Weights of a small GPT-style language model, trained from scratch on English Wikipedia: ALiBi.
Each number is 128 + 32 x the weight over its row's rms, rounded and kept within 0 to 255. Layers, rows and columns count from 0. The size above them is the row's rms in percent of the matrix's.

# layer 3 MLP gate, 512x192, rms 0.127, rows 64-130, columns 128-159
size [ 89  87  87 102 101  98 104 105 109 101  96 103 103  93  97 101  96  97 119 107 107 106  95  91 108 105 103 102 101 105  92  89 107 102  99 102  98 106 102 106 113 102  97  93 104  98 113  97  99  87 103 102  89 111 106 104  97 100  73 103  99 101  81  88  88 102 104]
[[125 136 158 117 112 168 159 106 139 141 114 148  98 128  99 142 206 120 138 117 105  78  87 175 104  93  76 120 121 104 178 133]
 [159 165 123 154 161 141 132  85 122 174 143 107 121  60 137 138 110 169 190 124 121 129 173 157 131 115 127  92 105 139 178 126]
 [155 140 118 115  77 123 179  99  89 105 185 158 106 162 151 130 181 106 154 161 130  86  81 165 109  99 146 169  84 161 152  78]
 [217 180  63 114 132 123 165 102 121 175  94 152 107 154 129 152 214 137 142 107 137 130  90 135 138 104 108 134 122  82 112 178]
 [201 171  94 116 115 187 116  68 138 129 129 171  99 102 133 112 192 105 122 159 148  95 148 110 136 135 124 115 108 120 171 136]
 [158 105 127 111  84 123 228 120 152 175 132 129 126  97 101 142 100  47 111 178 104 158 166 143 167 150 147 209  78 160 183 126]
 [165 101 115  76 111 158 102 145 157  70 133 107  99 161 107 121 117 106 148  75 106 173 152  79 108  98 148 121  96 183 144  39]
 [ 88 135  79  79 121 153 153 159 172 117 159 122 110 162 127 143  95 109 183 137 151 151 195  87 150 160 159 110 120 177 135 110]
 [113 141 155  55 143 144  77 135  96 161  82 204  92 186 105 117 149 101 179 137 110 123 130  98 140  76  99 151 120 170 164 114]
 [ 97 159 137  62  97 126 147 177 198 180  94 152 139 152 171 149 164  82 172 103 120 118 168 122 206 100 132 132 144  76 174  87]
 [182 129 154  45 131 129  77 203 118 118 238 157 115 111 129 136  96 152 103 123 153  97 151 127  83 126 107  83 159  86 123  77]
 [131 176 154  51  60 153 105 102 182 150  71 142  65 147 152 102 166 138 132 154 120 100 109  91 162 166 137 129 138 117 129 153]
 [161 119  88 129 131 136 134 108  94 146 101 150 125 161 174 167 137 128 146 159 137 143 109 111  88  81 116 159 112 175 141 139]
 [207 116 124 114 170 134 138 123 133 136 106 125  88 112 113 128 122 131 146 137 116 174 115 134  82  80 146 132 111 144 165 136]
 [222 175 117  93 108 123 122 107 144 171 103 124 150 127 111 107 122 104 185 122 144 169 112  97  90 128 106 114  97 155 193 147]
 [160 173 155 126 106 163  92 122 162 170 131  93 119 141 125 108 144 134 138 145  99 106  72  84  71 112  69 144 141  95 134 127]
 [178 182 122 107 137 137 121 116  58 122 161 126 154  86 125 165  78 115 131 173 128  90 121 110  45 141 180 149 128  74 165 165]
 [ 69 125 126  72  75 223 195 119 146 175 130 151 105 162 182 102  70  82 127 153 119 124 156 162 171 183 147 186 110 164 148 100]
 [135 145 113  40  99 187 144 130 143 144 174 134  80 181 154 114 171  42 117 105 150 107 137  93 144 112  93 149 116 152 180  96]
 [ 99  90 156 111 130 159 129 157 164 103 145 173  92 137 133 101 180 112  80  76 155  99 125 111 120 103  93 127 102 155 144 126]
 [113 138 120  63 128 137 178 108 160 163 102 152 152 109 171 148 122  99 101 166 104 138 126 119 112 154  80 186 115 112 138 118]
 [156 170 138  64 163 147 179 151 121 174 124 155  87 132 150 162 110 106 144 175 141 184 180 146 122 112  87 178  83 128 203 100]
 [177 123 144 124 135 193 189  82 169 130  80 119  93  93 181 132 148 113 124 109 124 177 142 152 125 129 165  98 110 117 117 111]
 [128 172 114 103  70 150 144 122 189 141 102 102 124 108 195  79 152 101 135 151 103 152 129 164 118 179 132 106 161 152 107  99]
 [129 120  97  60 157 157  93 163 114 143 168 150 133 151  90 101  93 128 107 124 126 137 174  89  93 136 149 134  82 180 186  99]
 [155 105 146 126 123 148  88 153 153 116 153 122 123 107  87 148 147  59 123  97 125 131 125 134 155 169 142 142 117 140 179  88]
 [119 209  96 129 134 166 133 108 168 133 149 119 101  59  93 159 101 143 148 154 137 115 182 101 104 127 139 145  94 150 142  98]
 [197 124 148  81 109 154 161 191 127 185 141 126 134 122 134 128  63  69 118 151  92 109 173 120 105 104 103 119  86 225 155 101]
 [209 131 168  87 104 157 163  96 157 125 196  94 150 116 182 149 150 100 170 106 167 121 167 131  92 101  83 188 124 187 185  76]
 [145 116 169 101  95 127 252 131 141 166 156 106 145 152 176 148 108 129 203 130 141 185 116  97 125 107 140 116 100 161 155  84]
 [125 142 106 125  95 125 136 122 119 128 131 126 111 118 148 194 136 195 186 130 114 139  73 106  99 188 105 159 142  99 187 135]
 [175 139 186  26  92 152 151 103 168 169 147 159 112 171 100 113 136  99 119  69 140 122 131 168 115 126 112 112 144 110 182 141]
 [110 176 132  66 124 138 112 167 147 131 105 119 163 136 106 103 167  92 112 123 131 148 126 161 169 145  74 146 103 121 149 129]
 [190 145 129 100 158 172 123 139 166 145 141 211 110 197 152 151 159 114 157 187 115 145 148 123  95 112 130 182 141 150 127 133]
 [112 154 154  95 104 206 144 120 190 147  93 143  80 146 165  74 187 104 140 130  93 118 137 103 134 168 103 118 140 118 136 144]
 [149 104 104 100  70 197  75 169  90 167 101  76 124 147 131 125  82 162 130  99  82 117  74  73 115 157 132 131 111 126 155 127]
 [149 134 133  83  90 182 175 154 130 142 153 176  70 126 152 120 158  90 164  75 120 141 156 130 106 120 166 144  68 120 149  97]
 [ 84  92 106 113  79 152 102 183 153 121 131 121  53 116 183 133 174 105 120 104 136 163 174 157 155  75 144 112  68 119  84 105]
 [163 137 164  82 162 150 132 110 175 139 174 122 122 120  97 116 164  56  65  96 163 141 125 123 114  65 153 117  93 145 181 140]
 [135 117 133  87 145 148 175 150 153 156 161 116  79  83 114 182 134 128 102 137 126  79 126 136 106 142 139 147  94 135 131  75]
 [145 178 135 127 130 184 141 168 134 183 139 142 143  88 149 146  73 143 138 221 102 136 125  99 120 126 141 191  79 149 109 104]
 [148 163 142 113 114 187 177 107 143 193 161 179 115 106 153 132 121  83 134 116 156 112 195 122 139  96 135 160 101 107 136 117]
 [150 140 132 117  96  96 165 144 157 146 171 177 111  71 127 106 103 154 112 120 116 104 175  86 140 105 188 144  48 171 153 118]
 [185 123 119 114 119 127 157  67 156 155  89 157 128  77 124 101 134 193 143 124 112 171 123  52 106 122  91 156 128 193 165 176]
 [154 102 114  96 154 186 167 142 144 154 132 100 116  87 131 119 150  70 157  85 119 103 111 119 137 145 168 169 104 126 148  83]
 [157 101 122  89 100 139 132  96 110 122 144 133 145 124  96  72 170  73  74 136 165 108 119 191 120 103  97 202 100  77 155 128]
 [129 176 159  96 103 131 175 167 154 114 192 177 142 126 154 174 147 141 131 141 161 150 121  73 156  98 142 138  69 127 175 116]
 [136 102 135 103 139 161 115  81 160 154 125 126 150 160 110 127 151 139 175 103 157 140  95  99 123 119 158 142  88 123 200 156]
 [ 98  91 136  39  84 174  93 205 119 141 100 143  72 166 125 114 146  93 128 152 183 180 126 123 133 158 119 120 165 122  90 109]
 [149 112 156  90 130 117 129 139 112 193 200 173 156  83  88 159 132 131  89 100 104 141 135  95 141 132 163 132 115 159 154  99]
 [ 71 164  98 112 149 138 120 161 141 104  97 118  77 147  80 143 135  99 137 160 130 107 161 143 212  72 136 119 100 158 183 130]
 [160 123 122 119 128 146  96 139 118 119 143 167  89 105 119  73 151  97 149 122 170  55 124 110 114 130 107 146  90 161 184 110]
 [167 107  75  96 149 125 138 197 160 115 117 165  98 131  97 122 107  78  76 128 121  81 110 127 141 131 137 169 104  72 118  41]
 [139  86 118  90 122 122  91 208  84 150 129 214 135 146 140 125 130 109 140  60 133 118 207 159 110  89 127 131  69 132 177 142]
 [143 127  98  64 111 123 179 183 145 190 153 146 125  94 132 122  79 120 151 109  99 121 139  70 108  84 119 114  71 150 148  97]
 [150 158 138  46  80 162 125 100 146 163  71 150 114 151 157  68 175 122 132 122 141 132 113 152  58 139 138 103 122 118 198 167]
 [137 191 171 162 142 115 146 130 102 143 126 136 169 118 152  80 125 131 111 137 130 139 187 162 120 116 102 118  69 170 155 155]
 [147 105 134 105 103 162 107 179 116 130 158 118 142 105 133  99 150  87  90  89 147  59 105 121 114 144 114 133  73 130 139 107]
 [111 154 142  64  99 122 199 106 144 163 136 151 146 196 192 108 181 149 165 157 144  83 146 101 152 121 125 150 131 155 143 109]
 [ 75 158 119 130 128 150 153 176 164 147 171 160 120  82 131 159  92 111  91 153 134 162 181  83 154 122  81  99  97 134 116  84]
 [142 142 142  83  83 209 148 153 137 106 182 125 173 156 104 153  89  64 123  99 106 154 103 146 103 145  91 189 137 147 117 111]
 [203  96 103  51 119 138 120 146 146 129 143 155  93 157 130 110 146  95 113  80 118 151 136 108 131 131 103 132  88 157 147  60]
 [113 163 111 128 106  85 152  78 137 124 179 173 142  84 136 125 128 167 137 148 133 104 141 165 104  99  89 140 125 127 126 149]
 [ 95 156 150  88 121 191 151 134  98 171 171 154 127 102 151 174 179  82  71 104 135 144 122  97 116 106 117 149 150 125 191 116]
 [167 194 105 137 160 147  69 115 125 101  82 154  86 205  88 103 112 121 123  99 142  93  86 150 134 126 119 144 129 128 132 169]
 [ 94 197  98 113 141 160 201  91 184 141 162 132 161 142 157 174  89 111 157 111 133 132 164 103 151  83 108 191 114 141 180  93]
 [103 107  82  32 104 147 161 186 178 135 109 105 124 172 116 139 173  98 152 102 190 145 156 124 152 170  99 216 108 155 140 118]]
# layer 3 MLP up, 512x192, rms 0.124, rows 64-130, columns 128-159
size [ 82  93  81  99 108  92 105 102 108 102  94 121 100  89  91  84  97  97 137 102  97 114  97  92 105 107 107 100  84 100  88  88  97 106  97 102  89 110  98 104 112  99  96  92 111 102  96 107  99  94 100 103  97 104 109 106  96 102 104 105  88 111  83  93  86 101 104]
[[136 113 152 156 124  90 108 117 147 133 142 122 128 118  59 128  96 154  92  75 191 105 125 157 105 146 121 163 151 160 129 148]
 [160 152 133 135  79 133 120  77 136 118 113 155 152 156 167  70 191 132 150 115 170  84 116 114  60  77  87 197 109  78 169 130]
 [ 92 134 110 165 107  90 153  69  53  99 142 187 133 197 109 128 125 191 159 150 171 107 136 165 102 106  98  99 101 119 146 170]
 [135 105  62 115 148 154 122 142 124 106 146 126 179 148  84 181 152  90 120 131 145 197 114 129 154 113 111 106  88 124 103 114]
 [108 166 173 112 111 121 111 101  66  94 104 104  97 141 198  67 207 127 166 122 155 164 142 168 112 120 129 137 140 173 154 165]
 [167 139 138 123 119 121 144 132 137 150  75 115 110 171 126 108 158  94 120  84 148 105 131 185 132 110 139 154 139 190 130 178]
 [ 76 163 163 139 135  85 157 143 100  56 129  73 108 126  99 171 156 142 139 113 135  93  44 154 132 126 143 108 138  89 110 117]
 [155 146 119 107 108 163 123  65 150 159 150 127 148  98 180 125 123 148 158 110 103 180 133 180 130 152 142 146  88 101 107 101]
 [137 175 148 121  78 138  77 105 130 123 135 154 132 171 114  90 143 118 136 189 175 117 104 171  88  53 106 122  99 153 144 144]
 [103 176 153 163 120 129  61 127 119 116 151 166 132 106 135  85 168 126 138 131 161 199  59 143 174 190 128 134 150 156 107  97]
 [ 97 172 116  96 117  88 181 141 126 107 164 128  83 142 124 148 126 121 104 165 197 102 196 145 127 155 106 100 146 101 121 120]
 [120 137 152  86  51 123  84  70 153 156  74 131  89 137 209  78 141 140 190 114 127  94  84 114 143 140 148 142 133 100 121 142]
 [ 92 187  65 158 148 111 141  98  99 118 121  94  86 140 125 156 147 118 122 163 169 175 128 140 140 113  85 150 129 143  76 152]
 [129 138 119 161 205 124 118  74 136  98  62 127 126 119  90 145 107 135 108 127 145 117 140  91 128  83 128 119 205 133 152 183]
 [186 171 106 150 115 129 113  72 159 143 131 122 157 111 128  95 151 126 152 103 170 180 110 132  83 140 105  89  78 134 165 152]
 [103 135  95  88 159 122 175 200 100 136 106 136 107 107 149 149 148 114 121 132 136  91 137 127 156 135 165 100  98 140 130  89]
 [124  68 168 128 137 127  93 156 123 119 168 139 135 119  95  75 141 101  87  67 122 137  87 100 156 120  77  76  68 143 140  87]
 [152 113 107 176 122 127 177 123 144  65 143  93  99 174 192 118 128 157 115 138 117 155 140 180 105 152 186 110 130 122  86 135]
 [ 98 113  95 141 149 120 120 198 109  88 177  65 123 125 107 111 151 103  58 104 163 106 104  53 129  77 108  98 119 144 107  81]
 [180 107 176 142 160 147 143 108 101 133 108 114  78  83 154 157 148  65  93 155 119  89 149 130 109 113  90  99 120 170 126 146]
 [112 153 162 108 135 138 113 192  64 127 124 178 172 120 137 218 120 145 133 114 142 165 113  93 171 178 158 122 168 134 144  77]
 [171 157  57 134 100 151 106 123  78 148 114  70  84 113  79  86 135 155  92  89 105  65 115 159 141 170 188 118 154 113 149 116]
 [203 183 148 109  90 149  89 154 101 140 125 117 145 171 106 100  76 157  92 190 107 172 154 157 125 166 135 149  83 129 135  86]
 [140  87 123 165 133 125 164  83  72 129  93 101 118  41 145 158 199 104 100 158 161 167 104 163  90 102 111 139 103 117 125 126]
 [108 134 187 139 108 151 153 188 146 109  92 153  93 137 141 107 187 109 122 157 187 128 123 110 170 135 102 170 122 122 131 152]
 [110 200 114 116 125 111 103 147 103 134 114  78 112 135 117 128 207 191  65 122  93  73  97 116 100  93 108 122 191 148 224 127]
 [141 190  90 166 205 147 154 103 143 126 128 107 142  78  83 174 105 149 156 148 121  88 197 110  98 132  97 118 141 144 108 118]
 [ 98 155  66 163 118 151 109 141 109 167  90 169 157 178  88 174 133 175 163  41 138 137 168 151 140 156  79 171 197 150 154 129]
 [132 109 164 144 157 138 144 147  99  97 149  98 215  95 168 148 144 111  93 112 188  94 141 105 169 112  75 102 113 159 142 137]
 [ 55 119  83 122 113 166  87 104 195 166  97 132 143 135 140  97 156 138 116 146  94  98 121 154 100 169 120 146 127  99 109 101]
 [120 167  97 149 122 130 160  74 116 208 137 156 129  71 163 143  87 153 148 157  74 140 121 158 120 179 152 126 103 121  65 155]
 [ 83 154 123 111 205  73 166 142 133  95 157 137 132  90 119 137 158 166 142 108 142 103 110 119 135  64 144 107 103 147 144 105]
 [143  81 135  95 131 134  96 132  19 124  91 164 111 124  91  76 102 136 142 156 166 191  90 155 121 118 111  82 110 130 116 153]
 [112 153 131 152 138 120 148 145 110 114 155 183 156  67 111 172 120  98 122 194 140  97 183 129  62  90 139 176  84 107 113 134]
 [ 82 159 110 117 130 140 145 114 109 156  91 184 133 188 115 103  80 110 130 185 136 124 151 108 176 188  57 108 120 116 132 115]
 [112 108  59 150 172 112 143 157 127 134 115 138 106 119 128 109 142 160 177  88 100 121 154 100 171 100 144 148 136 200  90  73]
 [148 128 151 122 149  97 106 115  79 109 150 109 158 149 119 127 159 115 106 130 181  96  79 130 202  57 108 118 244  93 161 180]
 [133 103 107 136 131  97 159 155 145 180 142 136 152 188 189 135 101  76 129 130 110 113 155 113 121  89 162 164 121 181 127  99]
 [158 127 145 135 110 166 114 156 131 160 173 108 109 144 146 141 107  68  96 130 175 126 134 100 136 148 106 156 124 153 189 106]
 [153 123 163 117 157 155 188 157 130 111 204 108  72 115  84 144 148 116  58 181  93 141 148 123 150 142 154 182 145 140 132 147]
 [ 90 116 134 130 132 119 126 133 115 114  86 120 116 198 128 119 143 109  86 160 129 141  93 111  86 110 138 169 184  81 136  95]
 [220 110 106 113 114 126  95 147 107 101 130  94 127 191 150 128 133 163 140  91 147  70  90 105 109 110 135 165 101 124 139 117]
 [153 121 133 137 113  82 199 131 201 139  87 195 153  59  89 164 105 186 112 121 113 171 133  94 130 137 140  74  57 156 156 174]
 [230 166 152 119 153 112 147 156 114 133 116 220 163  84 100 157 123 119 118 124 137 144 104 118 122 139 131 145 133 174 169 142]
 [139  71 133 162 173 100 129 101 142 154 150 140 155  74  90 129 155 110 132  79 161 118 133 106 135 163 101  97 122  75 110 129]
 [176  97 125 150 160 147 194 103 156  85 186 120 108 138  93 195 154 147 129  61 110 146 182  47 157 151 150  84 149 174 193  99]
 [144 118 129 114 137 115 213 179 132 149 173 178 194 114 180 154 138 134  78 121 115 142 155  94 180 120  91 136 116 134  99 137]
 [125 137 128 109 110  85 128 159 143 106  97 158 111 108 147 139  62 150 157 153 120 136  75 141 139 107 114 153 134 175 129  66]
 [147 110 152  72 107  97 144  62 177  81 113  74  61 178 125 173 165 144 100 114 151 123 122 136 180 154 147 173  66 149 118 123]
 [166  80 138 126 137  99  75  49 140 141  46 135 157 139 112 168 103 171 184 112 112  98 118 113 136 159 113 146 181 100 154 150]
 [134  92 121 136 152 158  77 127 102 132 166 142 117 100  66  96 106 138 151 110 133 160 153 137 158 136  46  96 124 112 181 158]
 [114 107  63 124 141  99 125 145  90 115 134 137 110 106 118 194 125  78 137 112 133  74 139 167 143 139 162 128 129 105 146 129]
 [144 109 140 141 126 145 162 106 119 149 141 150 172 124 150 186 164 151 132 216 157 144 125  79 113 127  86 108 124 227 162 111]
 [ 41 152 162 157 152  82 108 144 102 132 108 186  96 165 127 108 181 180 119 108 125 112  85 164 161 157 131 123 187  90 115 172]
 [171 146 196 148 124 139 118  65 120 148 105 165 102 108 232 136 120 156 147 147 113 143 163 141 108 155 128  40 113 112 117 169]
 [125  73 136 137 175 116 150 171 167 143 178 124 148  82 128 167  74 148  94 167  94 142 148  94 189  94 116 155 138 152 100  99]
 [161 143 136  95 107 149 127 142 181 134 119 141 128 123  73  96  55 136  87 167 143 168 154  77 113 157 205 162 139 159 148 168]
 [175 182 133 100 135 108 148 122  99 164  53  96  37 162 158 158  86 170 160 136  73 136 126  97 144 137 129 140 124 139 141 141]
 [107 109  71 122 131 169  84 142  77 106 175  97  88  63 127 159 129 132  83 123 107  97 158 136 154 140 140 133 148 113 181 105]
 [106 114 102 117  96 102  57 133 124 177 240  73 145 107 108 129 132 130 139 107 153 180 135 112 114 124 118 127 135 132  97  55]
 [122 144  82 110 136 115 167 122 142 133 125 135  95 177 175  86 164 147 140 172 122 173 124 135 122 104 148  93 114 114 153  94]
 [135  92 117 110 170 106 149 100  97  74 120 163  88 136 106  92 131 151 129 117 137 163  94 103 147 172 105 110  58 124 108  99]
 [152 154 184 146 147 117 100 157 104 135 130 102 115 154 101 181  74  91 112  86 142 126 165 107 166 178 154 156 126 255 123 114]
 [117 105 157 101 142  80 116 127  89 118  81 136 136 125 132 111 122 140  42 100 182 105 158 111 128  88 143 107 148 120 156 158]
 [118 152 177 114 104 150 157 124 132 135  79 117 135 105 136 100 160  75 166 137  87 171  88 138 122 157 164 159 153 112 176  90]
 [119 163 105  99 105 147 184 130 154 163 123 220 165 183 148 113 132 176 186 139  58 147 134 156 134 152 118 104 176  87 133  83]
 [111 147 122 111  93 165 145 149 126 140  88  72  81 120 189 200 110  61 108 152 138 164  87 115 102 169 163 133 175  79 138 127]]
# layer 3 MLP down (transposed), 512x192, rms 0.0916, rows 64-129, columns 128-159
size [ 86  96  88  98 107  85 108 104 105 102  94 113 100  94  85  98  98 102 118 100  98 110  96  92 106 105  99  99  92  99  89  91  98 106  94 100  88 111  97 102 106 101  95  92 108 101 100 107 100  93 100 106  96 103 103 108  98 101 109 107  95 103  84  96  85 102]
[[187 148  89 168 112  58 155 149 108 119 103 129 129  95 107  97 112 137 144 112 141 147 134 134 113 155 141 103 155 140 111 109]
 [121 113 172 126 156 193  77 117 145 109 145  63 124 144 109  74 123  73 110 132 147 124 119 141 130 114 125 139  74  96 146  46]
 [108 160 141 190 190 143 147  68  54 135  98 108 114 115 112 134 118 177 139 108 145 132 167 150 151  41 131  68 157 158 107 159]
 [139 147 111 157 216  67 104 129 151  97 110 143  93 134 111 148  92 162  95  84 135 146  86 153  96 190 102 125 200 129 107 109]
 [142 174 149 117 196 161 108 154  97 102 137 120 136  89 130  84 180 134  94  99 158 116 108  91  89  65 180 112  84 114  86 136]
 [ 52 154 125 118 173 105  73  82 116  88 128 202 151 117 135 113 147 208 123  83 104 101  77 132 154 131 127  90 146 148 111  94]
 [147 111 158 149  98 104 129 144  89 133  94 151 170 148 149 104 146 169 114 169 177 111  89 126 157  65 160 136 178  90  90 123]
 [137 137 116 161 108 170 156  86  82 148 158 171 102 112 147 142 101  60 144 150 118  91 152 125 165  88 133 119  80 164 148  89]
 [146 151 151 153 119 157  88 104 149  90  72  69 112 149 149 131  78 127  41 115 139 157 155 124 130 134 134 126 125 131 112 151]
 [125 124 120 153 140 132 110 145  93 112 136 147  78 121 134 126 128 116 156 120 123 152  95 121 130 117 121 137 136 186 173 162]
 [157 145 122 104  67 117 177 106 109  78  89 167 113  93  71 156 173 118 156 135 112 183 109 147 152 187 131 135  87 166  49 145]
 [ 89 117 131 148 128  97  88  78  84 127  68  98 137 118 140 145 103 160 145  72 170 156 112 130  44 121 122 187  91 136 133 133]
 [127 157 115 118 188 106 154  58  75 150  90  92 121 144  86 155 144 194 174  70  97 105  89 135 119 182  86 130 146 141 122 135]
 [117 124 102 189 121  93 127 145 169 142 152 107 144 125 105 139 106 125 153 146  63  92  96 122 159 102 119 139 152  68 130 141]
 [ 62  74 124 186 195 128 123 117 102  72 140 110 160 117 150 157 139 167  94 112 148  87  90 186 168 119 178 149 124 104  96  71]
 [108 174 148 130 151 165 189 129 142 129 216  91 113  82 164 138 150 119 107 116 162  83 131 136 120  87 141 105 123 100 191  85]
 [ 57 169 100  98 126 177  88 110 119 173 137 153 170 142 173 153 130 122 150 175 142  78 203 153  78 126 170 191 110  97 135 175]
 [110 123 100 106 145 112 167 131 108  72 129 113 140 126 127 136 187 132 117 137 162 119 131 112  65 127 129  79  46 125 166  92]
 [147 151 104 171 129 142 194 133  88 140 138 117 121 216 100 170 102 167  66 125  97 109 146 119  92 157 135  81 110 126  90 108]
 [105 165 101 129  95 152 107  68 110 148 140 188 137  85 137  95  93 139 143  97 144 130 136 165 126 134 176 150  89 117 119 171]
 [ 78 103 123 216 120 119 161 165 101 112 137 128 159 108  88 140  94 127  79 125  85 189 141 143 101 161  89 123 146 106  95  79]
 [ 88 135  87  99  77 182 134 153 114 184  78  95 127 139 112 172 104 127 127 159 141  91 117 126 111 160 153 148 180  56 121 139]
 [154 170 133 126 195 151 145 135 150  82 175 169 140 122 169 142 154 160 151 138 125 122 145 152  93 144 133 156 161 117 141 107]
 [177 151  57 133 123 139 133 143 131 110 134 135 160 145 168 144 158  76 174 180  90 111 127  62 102 120 120 156 101 137 176 168]
 [151 118 134 152 191 151 131 107 135 130 146 129 182 131 193 118 148 148 213 165 121  99 152 114 111  88  88 141  56 142 101 156]
 [136 139 191 166 169 116  97 127  80  45 125 120 177 136  88 126 124 130 104 144 105 147 122 112 149 172 122 138 154 184 158  94]
 [142 116 175 160 142 118  79 132 106  64 103 164 120 148 160 130 176  99 101  90  97 157  75 159 158 196 115 138 167  81 154 117]
 [110  84  83 128 131  84  85 189  69 137 129 123 144 150 128 117 131 126 126  88 128 203 146 132 108  83  34 143 186 121 172 163]
 [101 146 130 159 174 105 167 158  98  77 127 129 196 175 114 109 118  77  66 106 165  75  84 144 124  63 117  93 127 168 160 114]
 [145  83 178  99 128 219 151 144 120 152 119 151 156 141 180 106 134 203 105 129  61 121 112 141  96 139  48 183 125  99 136  89]
 [187  81 117 146 111 163 118 113 126  85 123 155 133 121 106 116 115  62  84 128 118 131 135 189 134 126 108 111 133 120 155 142]
 [115 141  76 141  81  88 111 156 115  99 115 122 164 122 158 137 167 114 159 176 132  93 162 153 133 172 155 163 121 168 143 130]
 [138  88  78  78 120 124 116  83 139 138  85 167 179 115 159 131 102 144 125 113 118 165  91 119 101 131 163  84 113 132 152  74]
 [ 90 181  67 148 112 161 156 144 131  95 146 137 182  49  97 129 104  57 129  79 137 129 137 161 109 160 118  86  71 135 124 115]
 [169 160 157 128 148 157  91 161  91 131 106 138 142  93  70 220 176 127 190 117 161 141  90 218  62 159 115 106 139 151 127  81]
 [177 111  91 160 107 112 118 142 115 150 141 147 145 149  89  93 154 128 184 138 106 191 125 114 165 183 163 151 174 111 139 176]
 [154 137 175 134 137  92  98 119 111  81 137 136 157  83 193  89 154 121 170 137 139 136 136  84 151  43 143 133 155  73 119 158]
 [115 178 167 126 165 116 127 166  95 169 131  45  83 124 145 141 129 140  93 106 125  61 186 107 135  96 161 113  89 120 133 155]
 [ 61 136 131 106 161 149 143  88 194 112 133 124 111 120 118  92 150 114 133 110  94  76 112 161 116 128 135  76 140 125 112  93]
 [125 154 145 124 119  91  65 102 119 143 151  82 132 106 147 122  95  88 133 106  98 135 117 130  98 128 123 144 160 111 159  88]
 [136 147 103 113 127 121  90 149  77 146 135 191  64  30  71 112 147 157  82 113 117 140 170 112 191 160 104 134 104 132 169 178]
 [176 138 117  74 107 151  85 105 144 156 151 148 156 141 107  72 142 122 151 152 138 114 105  66 142 131 120 149 123  99 122  93]
 [ 75 153  84  93 145 159 131 128 138  67  73 174 115 117  72 206 130 143 132 112 101 121 148 137 133 170  67 177 145 145 157 137]
 [147 108 122 108 141 151 124 143 108 111 145  98  79 124 128 115 167  95 124  99 193  74 162 118 107 117 136  78 109 104 132 113]
 [146 165 127 169 105 151 156  96 116 156 170 139 109 110 105 128 145 157 119 160 125 129 131  44  97  77 122  86 137  92 122 163]
 [148 125 125 175 139 114 160 182 119  92 146 120 137 116  68 202 120 118 104 117  87 148 162 122 158 141  95 176 191 118 113 111]
 [111 135 111 149 103  93 117 106  43  69 120 118 174 127 111 155 163 140 178 121 102 107  90 127 114 128  97 141 113  99 155  71]
 [143 116 114 122 135  67 124  61 114 123 116 135 165 116 197  47 108 210 140 114 128 138 126 122 131 125 119 141  71 134 115 125]
 [132  75  77 115 143 151  92 108  98 133 121 206  74 122 104  95 107 146 109 101  81  98 113 116  89  78 170 140 121 114 119  92]
 [155 127 122 139 109  82 149 112 129 130  78  92 101 178 121 125 129 150  85 119 128 138 211 107 137 155 136 115 105  93 139 149]
 [199 185 127 100 144 128 106 145  77 146 150 132  86 121 244  94 165 147  76 177  92 193 122 141 142  96  85 128 131 173  85 138]
 [135 114 155 119 184 112 152 125 105 197  60 132  66 195 121 180  80 142 135 104 118 136 111 143 138 152 121 210 158 147  82 134]
 [170 131 136 129 118 133  89 145 107 120 137  94 168 152 137 215 137 128 110 190  80 151 131 109  99 146  96 118  88 123 106  43]
 [125  75 126 119 109 196 132 156 103 134 129 119 161  81 183 118 125 122  86 194 118 101  90 238  80 112 165 136 151 111 142  88]
 [101 112 118 143  65  74 109 141 144 139 114 119  96 107 145 122 150  85 118 145  83 144 114 163  82  90 111 111 195 129 152  93]
 [105 161 113  35 151 150 122 155 156 118 158 164 125 139 114  79 112 174 116 122 129  81 142 146 146 185 143  88 127 148 148 140]
 [130  78 124 142 109  66 137 177  95 154 126 113  96 134 140 169  72 143 144 192 104 116 128 174 124 137  88 109  76 160 119  86]
 [ 67 174 104  88 149 124 161 110 101  85 138 146  52 122 120 104 135 180  97  80 170 104 140 156 204  87  60 115  88 106 115 111]
 [ 89 153  86 130 124 173 123 117 103 110 160 101  91  62 134 159 100 158 101 142 136 109 184 187 144 118 144 136 135 144 165  96]
 [139 179 158 137 136 125 103 108 112 115 167 126  78 122 116  92 128 107 128 132 141 115 116 120 144 188 157 162 137 134 151 122]
 [ 87 143  93 167 156 191 124  85 210 118 126 138 144 194 123 119 154  70  87 152 160 150 102 182 139 143  82 157  94  74 129 115]
 [139 129 105 126 120 114 136  60 109 170 155 145 135  87 126  85 147 188 177 181 139 147 128 113 148  97 107  92  85 154 147 178]
 [118 131 175 162 136 101 153 133 151 131 139 140 156  99 129 143 153 185  98 157 100  91 147 162 142 105 121 123 110 119 127 130]
 [ 88 131 132  83 150  98 109  86  89 170  85 102 190 113 154  78 137 175 105 106 161 123 117 139 141 155 125 129 102 132 101 121]
 [120 107  68 190 140 120 141  69 143 144 101 132  74 114 124 124 154 175 161 102 157  88 101  88 129  91 115 124 116 110 130 193]
 [113 114  89 112  98 178  79  98  76 131 113 138 148 131 164 142 125 138 184 109 110 124 102 101 143 177 125 136 172 106 140 142]]